Part of a small language model's weights.
Size: width 384, MLP 1536 tanh GELU, vocabulary 2048.
Training: 643M tokens, 9815 steps.
Each number is 500 + 50 x the weight over its row's rms, rounded and kept within 0 to 999. Layers, rows and columns count from 0. Numbers have three digits each. The size before them is the row's rms in percent of the matrix's.

# q: layer 2 attention query, 384x384, rms 0.0766, rows 0-31, columns 192-287
# k: layer 2 attention key, 384x384, rms 0.0721, rows 0-31, columns 192-287
q0 110:433448508536527511529574453490474495541382527565603498504459554557513492671556476475419505534525407524452562540531540460528483579426572527473514554560549484516506561422488426467582497512530525529554510550600429482511439475411431444553462446509508524542508561497421542561471470605544517492
k0 113:555482511435463512498502515516442375517514513503450514543487500534481493385479526449561423484560449464503466389488487471601545448568487454512494443560413555513582534585531591517548473376457443528501539439518532451451466364490481484546507455467565465363534472523432500469557427414436522503
q1 115:513516477561489423458465587442503503527518471453594478522530537499448436473466526506485555446461478543507495576570553523508572554495460546555381549429493434488481445548511448581456499427528537564582512447567433389438544489414434549494511525542453540545358446467492480474503564389578504434
k1 111:541512483599378469480455548423665499498568523562451490545537504503518594483409467539465502558632526457492525498529503449490486485563453409501467562480431554449523413611554436546425489429478455428416571451514481539489451487478532523474473362630487569479529563471537429540551439524531456480
q2 107:473580435505507490429389493435443433508523364505596486567401572409469468508490514461501422435533482513512471611456440465514417426534500567455522456532563497476471583495537439515500496446425431526448466590543444549546512504465556462618466478465559395512520534530441511439546550496491557436
k2 108:557378440532384501493530524463511571498535600469482488502531514403470565423533459530511522526440536471490518476349424581486486553494508445489558513679503542431515434510531569448528386361560500408538484520450571527482529529559524502574503510501543494471544482528499460495487524460455456577
q3 109:427464456553598566487469474503554531557470521602556586544391548505491594516451553553570510507552509526575440540459447526442571405530579473450488562471540514447403588462520504551566458393518524381417478387481583582484522510568538474548469459510465482494509490493469458399529612459502520524
k3 110:489535452447456488499603542442485468426505480431428522589412567496514486517531410585546436525492536592534579536473464432529465558470508500430498464470542454517449425507522503485520570483421450529516432487559563542566542581482527534464471564412445382481504415535505504480497558609534424491
q4 111:531491514493452510439561492492523497495532545499400574431462556474481521443452403543580476556545508496350486519455503575527434492494501532514565495506420407520545517516554535444468498415510456467605527484392540547599412564495466426454405473573504514481501467511516467446547485499562591494
k4 104:555476492569434476478353546501476514616497456516541555543440506626496487614498480512557535500488391498588490518491512440510541466560442451509450524439568513402454487495440391522535471530564552519513519548579445473490454523485465546483400472521495482513497487500505556543440568518521425519
q5 111:447462563602550544505520463542554481510508538480506494489482486504492536445477449480507500532468458455472417485612484464549490480438495501480468460557437491502594561452567495533519413466527507532471581492543515391472569498503650368543547576419516487514479501528563552516498434499520530572
k5 109:498447500351513447559482431482536590453523523513557542558476572479524470497446541486491539508496496432526524606462504552444367435527467481497462423490523555483486441462454445472602549499427466444500483481458585463478435490438540503448469494527520466559401531390446458512527480566494441548
q6 111:471490568423584433566551490501467442607538583544506520543519465553526548505459506472534501498490521509517481545513433599413522439520565518505517503517517547444495518515541554544551488498514457539520581513491452394547496449543561473501553527501468464517527504448452457581522475554541511612
k6 106:463541511432440509520468413570539473603498515511456551518462498510649482522617509459486545481452512558519507484421521561490524553520461425556448514518472479533588468566493484521488486505476460549399529515516557609530501448531478538426551510485485549493511482496562615571496423447510534526
q7 116:475475573499447527457558434519481482557462478586475472416565516440602555425504478482547476484549534544477508474512497478457472534501511526424367515442495545600514565570458468558681448531472500438533564528444459505501543491557548480367367475447544520536522421572405517510524464440476493582
k7 108:369529473541545489528380549457486528564437562507467462512468481546495481479584576427529563418422547508476522506537494511578590459478511495607580563554464526514530597565437616594515542500528529470495429491497561530427437485573414492535369430459426508565469500513538561462445517496485611481
q8 108:495535539480501479368440560625546508394402466484641462554496558535565505466520539486562518506461393463509429455574599474592496382501474475488515440543509477468467477515396456400476495532508508488533464503475435532469556410481522490512489479425467498459499594438474507540616547586491505529
k8 107:430472483472564398587525494505459499537437446502556535500520502444427506515490557501476576466516503515506518401590605518518407551451478436507515501481410503490552427580530498439519457478557518492560446527586425525563419524451518464472485515493552575556431436502422478475482472457472545522
q9 112:449459515492526448522526544553516378489471520424497505612399565520519486501569457576521519568494545473504489488474575522590565446501459462498511535459528488530529535530528493456559440492513461599495572444515509518446432410522514420450524560468430459460425488481528467465565510499529512511
k9 109:466553418539531509582513439509476515472498595560481509464516445508480545495400611445528527465513508567450464421496467474411443462485506521450502520586550642593499441539450586542456526421485423444439539522490458439481607470474478605505511409415526480451444533511531559495422629459516551469
q10 113:513451500550430519526515503501465526504530491490380563461594532413501546445442515442386520574522558538464503537460477506507553507477533558554548608530539481528501452515446428523454496547560464572409540548588448499537534558429534569561519521525440547561466515436534477461526587508579475450
k10 110:589533437458477557530578490390517516468505480511512454434573550450479520607592538524482420539496436518539482516502471420429500510458468474489421513530473583517498504504472511430484470603535607556572460559470535519474397436492529521523510497546472472487569544483487471540482510491474479595
q11 108:519477534522547523474460395604483494555536547516596454579508554531447472482541480467477505404512473462465542521493616517492497443532466500515474465554483462478567535554534466518490449579459434492500531436451513502437523527498472507567547465546584488490552445459513592556495448474561480426
k11 108:576474460530443529456511494409498591522570413498442507484465417558507560414476515544568547529503461557481546423478450507499614505623526558533595518472436558542517524459446497447518484496547497470489480482516442442445478448452431492470522450593537447537432483479563419529453560517504514499
q12 107:457465526555476462396472511425520515463498573498408538539547565467496462474625569562445508457502528476533475541424560499548547567574457449432497503490472641471509498563458513474497449528437464515585563520490491524537463398525472493479540496514528556574453609552433569576487483547575374514
k12 107:530526474502517439627528388569499543484496478502533517481485596470502500498462544523431481466536443551477451501521277446498483427580449531457466435553486532508580504549523462519510600434568494431488544463553382494577442454508535442455562509564528489456477526591509533498460535466401610516
q13 114:625511516452455501538399555606552439491546497619494537465459465521465423476480481437434529483459502462529501510458471535532531516528572553472474571570500501413387448477529549447485503568518548478486531546482570451475501466539506582661515554545538510555509528499460458451466471455530512452
k13 110:494538584562570439494459534426454491484493375460441480552397538574449452501409505407489371477394506500395532426409436571489537510474398550496472407535447500446440428488497472490499526516504464499503442438517618504428592539439557524511551485558511528401550437538481545497526464490567479495
q14 109:534515494456604526564531488540567510550476468489548541469507504521490541542414470462501481464518542472533560471523441542495499519554528520546495556510523484535458399574483450391559484434434475521538519500520523567394427456510573488450478466568494556437512476459478463535539521443525392524
k14 112:529567476545442479500467485485492543538478511415400448503540514569454402454576497527573533522551484514514526527519514496518513449545559486508448512523429428465464540546446439485517497534495522540431485463533460531486548528481420499556461587553592523550547576563561469504538512585526548534
q15 111:531414437505513564451478485444472523417550486503554506514460457569530460492468617543556513485469427477528467412453414595532435386558378548471466490430528590490610453454491500432537481506488502508524535501495526476437522506473512461540522512497468500562442508500452497430566450433488593553
k15 106:391565532487522500500480496483574581552645443484566485558438523527499530503492492498532404482532451515509495500536569537492398491439420524483540480540501479493500417456519503556509523559519509467512498556638511462472498533458552482535533580519533513401458570449474556466477545451503509422
q16 110:428509475559428371503395533524555503510542411538414515494521468507465545530442448489536532401483548585508522490501478487506434526526462463395537539500483490452587380534538428480486516504566563521401458464522424488451574478544497471529520432544526492448487403582578395548463486488539574373
k16 108:549481447544516487525493476484498590471510543517551465486503667501471497486496547537391464606471476454453436523509478506487542497501563472560539458556392494593467500513480510410443557533439470481494546518448550519508510470480478615444439453463501472486356531510543548443467570557530473388
q17 108:492466517515467578520561515513558480483542516499376601560543571420439535558473428454529496541477459457418429483567561457468537495410537518476608543574540500449552480511524457489407498549566427434441490590363442454533496529557504494508423506436529497434457497523486507468493544439531521511
k17 111:446401535507530461518378501444517563530456401474406554544609518452542431567456496488541556511485561480507471576561448489389473498507418555508575536568581507466495433492556458556522473476503414537426526571466490527588543382438520608527382534525486493472476553526495542479502543458472437418
q18 112:604494468587529479616590583481426486503412455539470449468494524424522483496475419544477500557497462475534504503519548529490535386405464466436494458494529511491580464521497546557467502477433538485439457468470435466543478526530562434608434485555506550471535571338475493506442545392474447536
k18 112:527500524510502435385524456564509401441554513593409439493451442567589533594552426523532530474441502483555457499513420534535505559490586440490395408426481546387427506467549521498577471572523471488553513495433537574518533344530552476579493494533482446427511477493622598385570522560437540531
q19 119:460397510591475519496537482411469499467467449408454449441526491540379534537549540466473502535559512435473460459586515494460497580511461603553535488482501489533474454544540508481558470461597545545441508482534486599497505505410502564534477530507513541589554613442499500450536499439446459508
k19 111:525490543554533498519611337544522600430571468538507464639556458375437512555378505584518430423512487439510564484476503420468553495475573371491494503478548459518495415557428517473505520483444387544450490427601476425455551531568446507461526431506455437441451535487597548509485466515477503538
q20 116:466422525436401427557553459484518544619543548458407607524492459516462454476467589525560453503512413537499468566493529448544575493484484577356544469484451500629524491491506495531591556569626416548583454474497559492467570461521589468532479521523492523531473488488548507325431458470523489553
k20 113:506469506544433528466447431461458408433576513487432525525465570476489428612431461455588502554462533469523640547454498503469591498386496423508487462391488576496611492558493537514472567491526490525478462465458509427498459512548486483453436513569584564567365406478537568479494542506428468543
q21 109:470451577533464589524519497512474535479503486450546394510509543430460566553516526464526526535455480499478480434545498528433557570447556464516598461489504412506475507464538534529567473532407479508449479509552493475415442435510476464594559360479529478567510456537544443450476466495614587526
k21 107:480518440477374600588510439510479536594417559506464433463467480442492375503508549484452518402512505490536590503420485426546547519479481530477526566421435475448507574434441539457434446488558508504562519450518481535485658586456503553509529475468552572487507482492451496454468562521483476488
q22 111:529498502430515498525457577538552483514575465537540478475453556502535540465482397485472441615491507556528437494378586469514443482535524533519520449561464518509503475528620401495528462554466482548482454553552517533565497476413461501469494556557481519571545475581537486586582447427590428541
k22 108:385502543521559575511568478489473539492507566401436505528558446442536451595468530484392513531495454434499521544537409485559409454438502445484539510567515541481452466491510501494543593442577537517465477490378456537597465546429465488500561529496468531565541437470488426555532540573485564427
q23 104:463600452521413480434555387482560488510512485502537551546504498414493405557535559554426581509466475578522545496520457453508481510515564511497498525482496519545524479540500481462540544531530416548509537376585522472523430549413559465437512369522487467475448590606425524556547576553466605558
k23 108:493501456531547542501484640472587543451479500457421547424589561503528469440486546531495526517466539541529544557567454579525549530587537387552439540462442498417529560532510468519521445504431454486470500545594526494470425553545422482508524616452531471585563486455548438515571432546491517555
q24 107:504461493504470559494555454548437495535430495463504497480505482448547393520444523417583448473529506506396497583526531518453567486506509571543464427491582509487500520509526451514554538451478511485457513507516558496365423384475591362465540507514511472481536477503551456520481526529533533542
k24 109:499498480459543526453528443429513546489549520490520577474498501517503576475545520468455486519529520468540619534455386520491552444496447551445566504568497471597448468522500471451462473371581600487521540463474525506542539510524497590481533500516448490482501653488484494534458490483443479533
q25 106:493566549513555491403400511504585502456380529426483548452547482420478625428381580474484443476519493533467523570535587451519489509571496467537493527537499441452558510544524463504473472504496485488361545654500531466509500514499519446574405486522470470460489553472470417496588463486515511433
k25 102:411581456529531543539505481499539502489539532538510528413601528504490457514604453520489502425503463510385613482571541487452557493570432517490450437508481546549470464554548535492557495483498566410547459437507474533380457474526476457519427515533443517591531515602491541459438541542470430458
q26 111:525535464489497586478547562508459446492455497460510511487514492527523487507539457460598530509441572483546581452432384466465544510508515450480496436458480398561578466531432494574492406412493494502481462525423507504521611549516493471548498510506511516441547531549511509596498561452538558542
k26 105:567479445492477541543508481516500482516535477427587477513511505438370536482497462458506488420446494552501555559447459511509504573570536431534559516518492532483464537538529520472523450471437543470499598451581419564474498507488504495466472442527467458516385409602546570400487480490585620629
q27 116:473533443470486566495574521462544509481582457454523490512500457471457504473395517561526526516490586599510523517458434472497518439476444397505466559491509658613475544469528512494459459542498456563445537478492442504423501593608494430485484471602498463553460522538470458420429551474544502498
k27 114:443407545616495528429442439474444516399438482438478568534412556530464565551577494562499435607528481494541421535446549541498428464596399593531573516479435485558522480500486527494624604557574494531485434502551504435534460525428549433430538385500543532533550494463483540487580499548493604559
q28 106:511560517617489514485571545504526528505484453438615469576511513521418480550543374423550423500483528479538571596444468465459566523554497473537534507470489427520451530457458423518533477504382563563487511510467477482481507485511460506470480601438482551525541485586485532542497544514574422588
k28 107:433502471439539542538433403566530531439392519466508532514497396496498512381518465445433537489479497396395474555456411428507467661568442537550592434554537448513474612460471429495567548425540550511520484528603482507495598535419555474472440477497506490517509489439558598438522507485518408605
q29 111:447554441624460523484437499585469418517535546566535514505507492443414470511486455476468477428479431467588369490500529515486537590406497541470433486453470495532553442507531522537500586510489480581498554515501449535566483501546498485532496587516411432482534474550538544489444596617503550545
k29 113:495466480497469495538679531417509428509478510415435481536480487410537421444488473576639488494484602515464483507562436560499542420552502434575486494489573532584529540490480471463594502537451451528492433487543480428453619484538552438583480463528502584516465609548494509403523479482474477615
q30 117:548498545549532443563418456406529466514495554432501505459495456485583541487514522527528545537498511534414527496447479531560475431444532608547465496512579454542444546405478375534496582528483498503475537561522483461511522498455566495452537543441504484517510497438427541422484509631560490515
k30 111:558540499457420517473425469460547485520481524583444560506488571489509491495519422489444373531510517497544522548419479415459422533458435548510517546512511568367580552461543481527516531527440512552444532420461515549576533564502506397425505531594452505484482446518506530440507546395476526467
q31 113:576467582479509518570455401430538526534587513463583391474510568498459599554529419467488355492477479429540574493521559474543371485527480485596522507452512507474412531415501581432424512534612492469512382452527470428499504506525511522550506495602510567452489444508534451508544439490421470488
k31 111:545476523459493591504483531399418427513552495505585406497528497523429484485539480490549446665445509482469440627449500515494474462521532538540564475517472527540545486554419464523560586484468430555506523428471498528639482572477538468443527502475496570494519390443491649577578507486480494470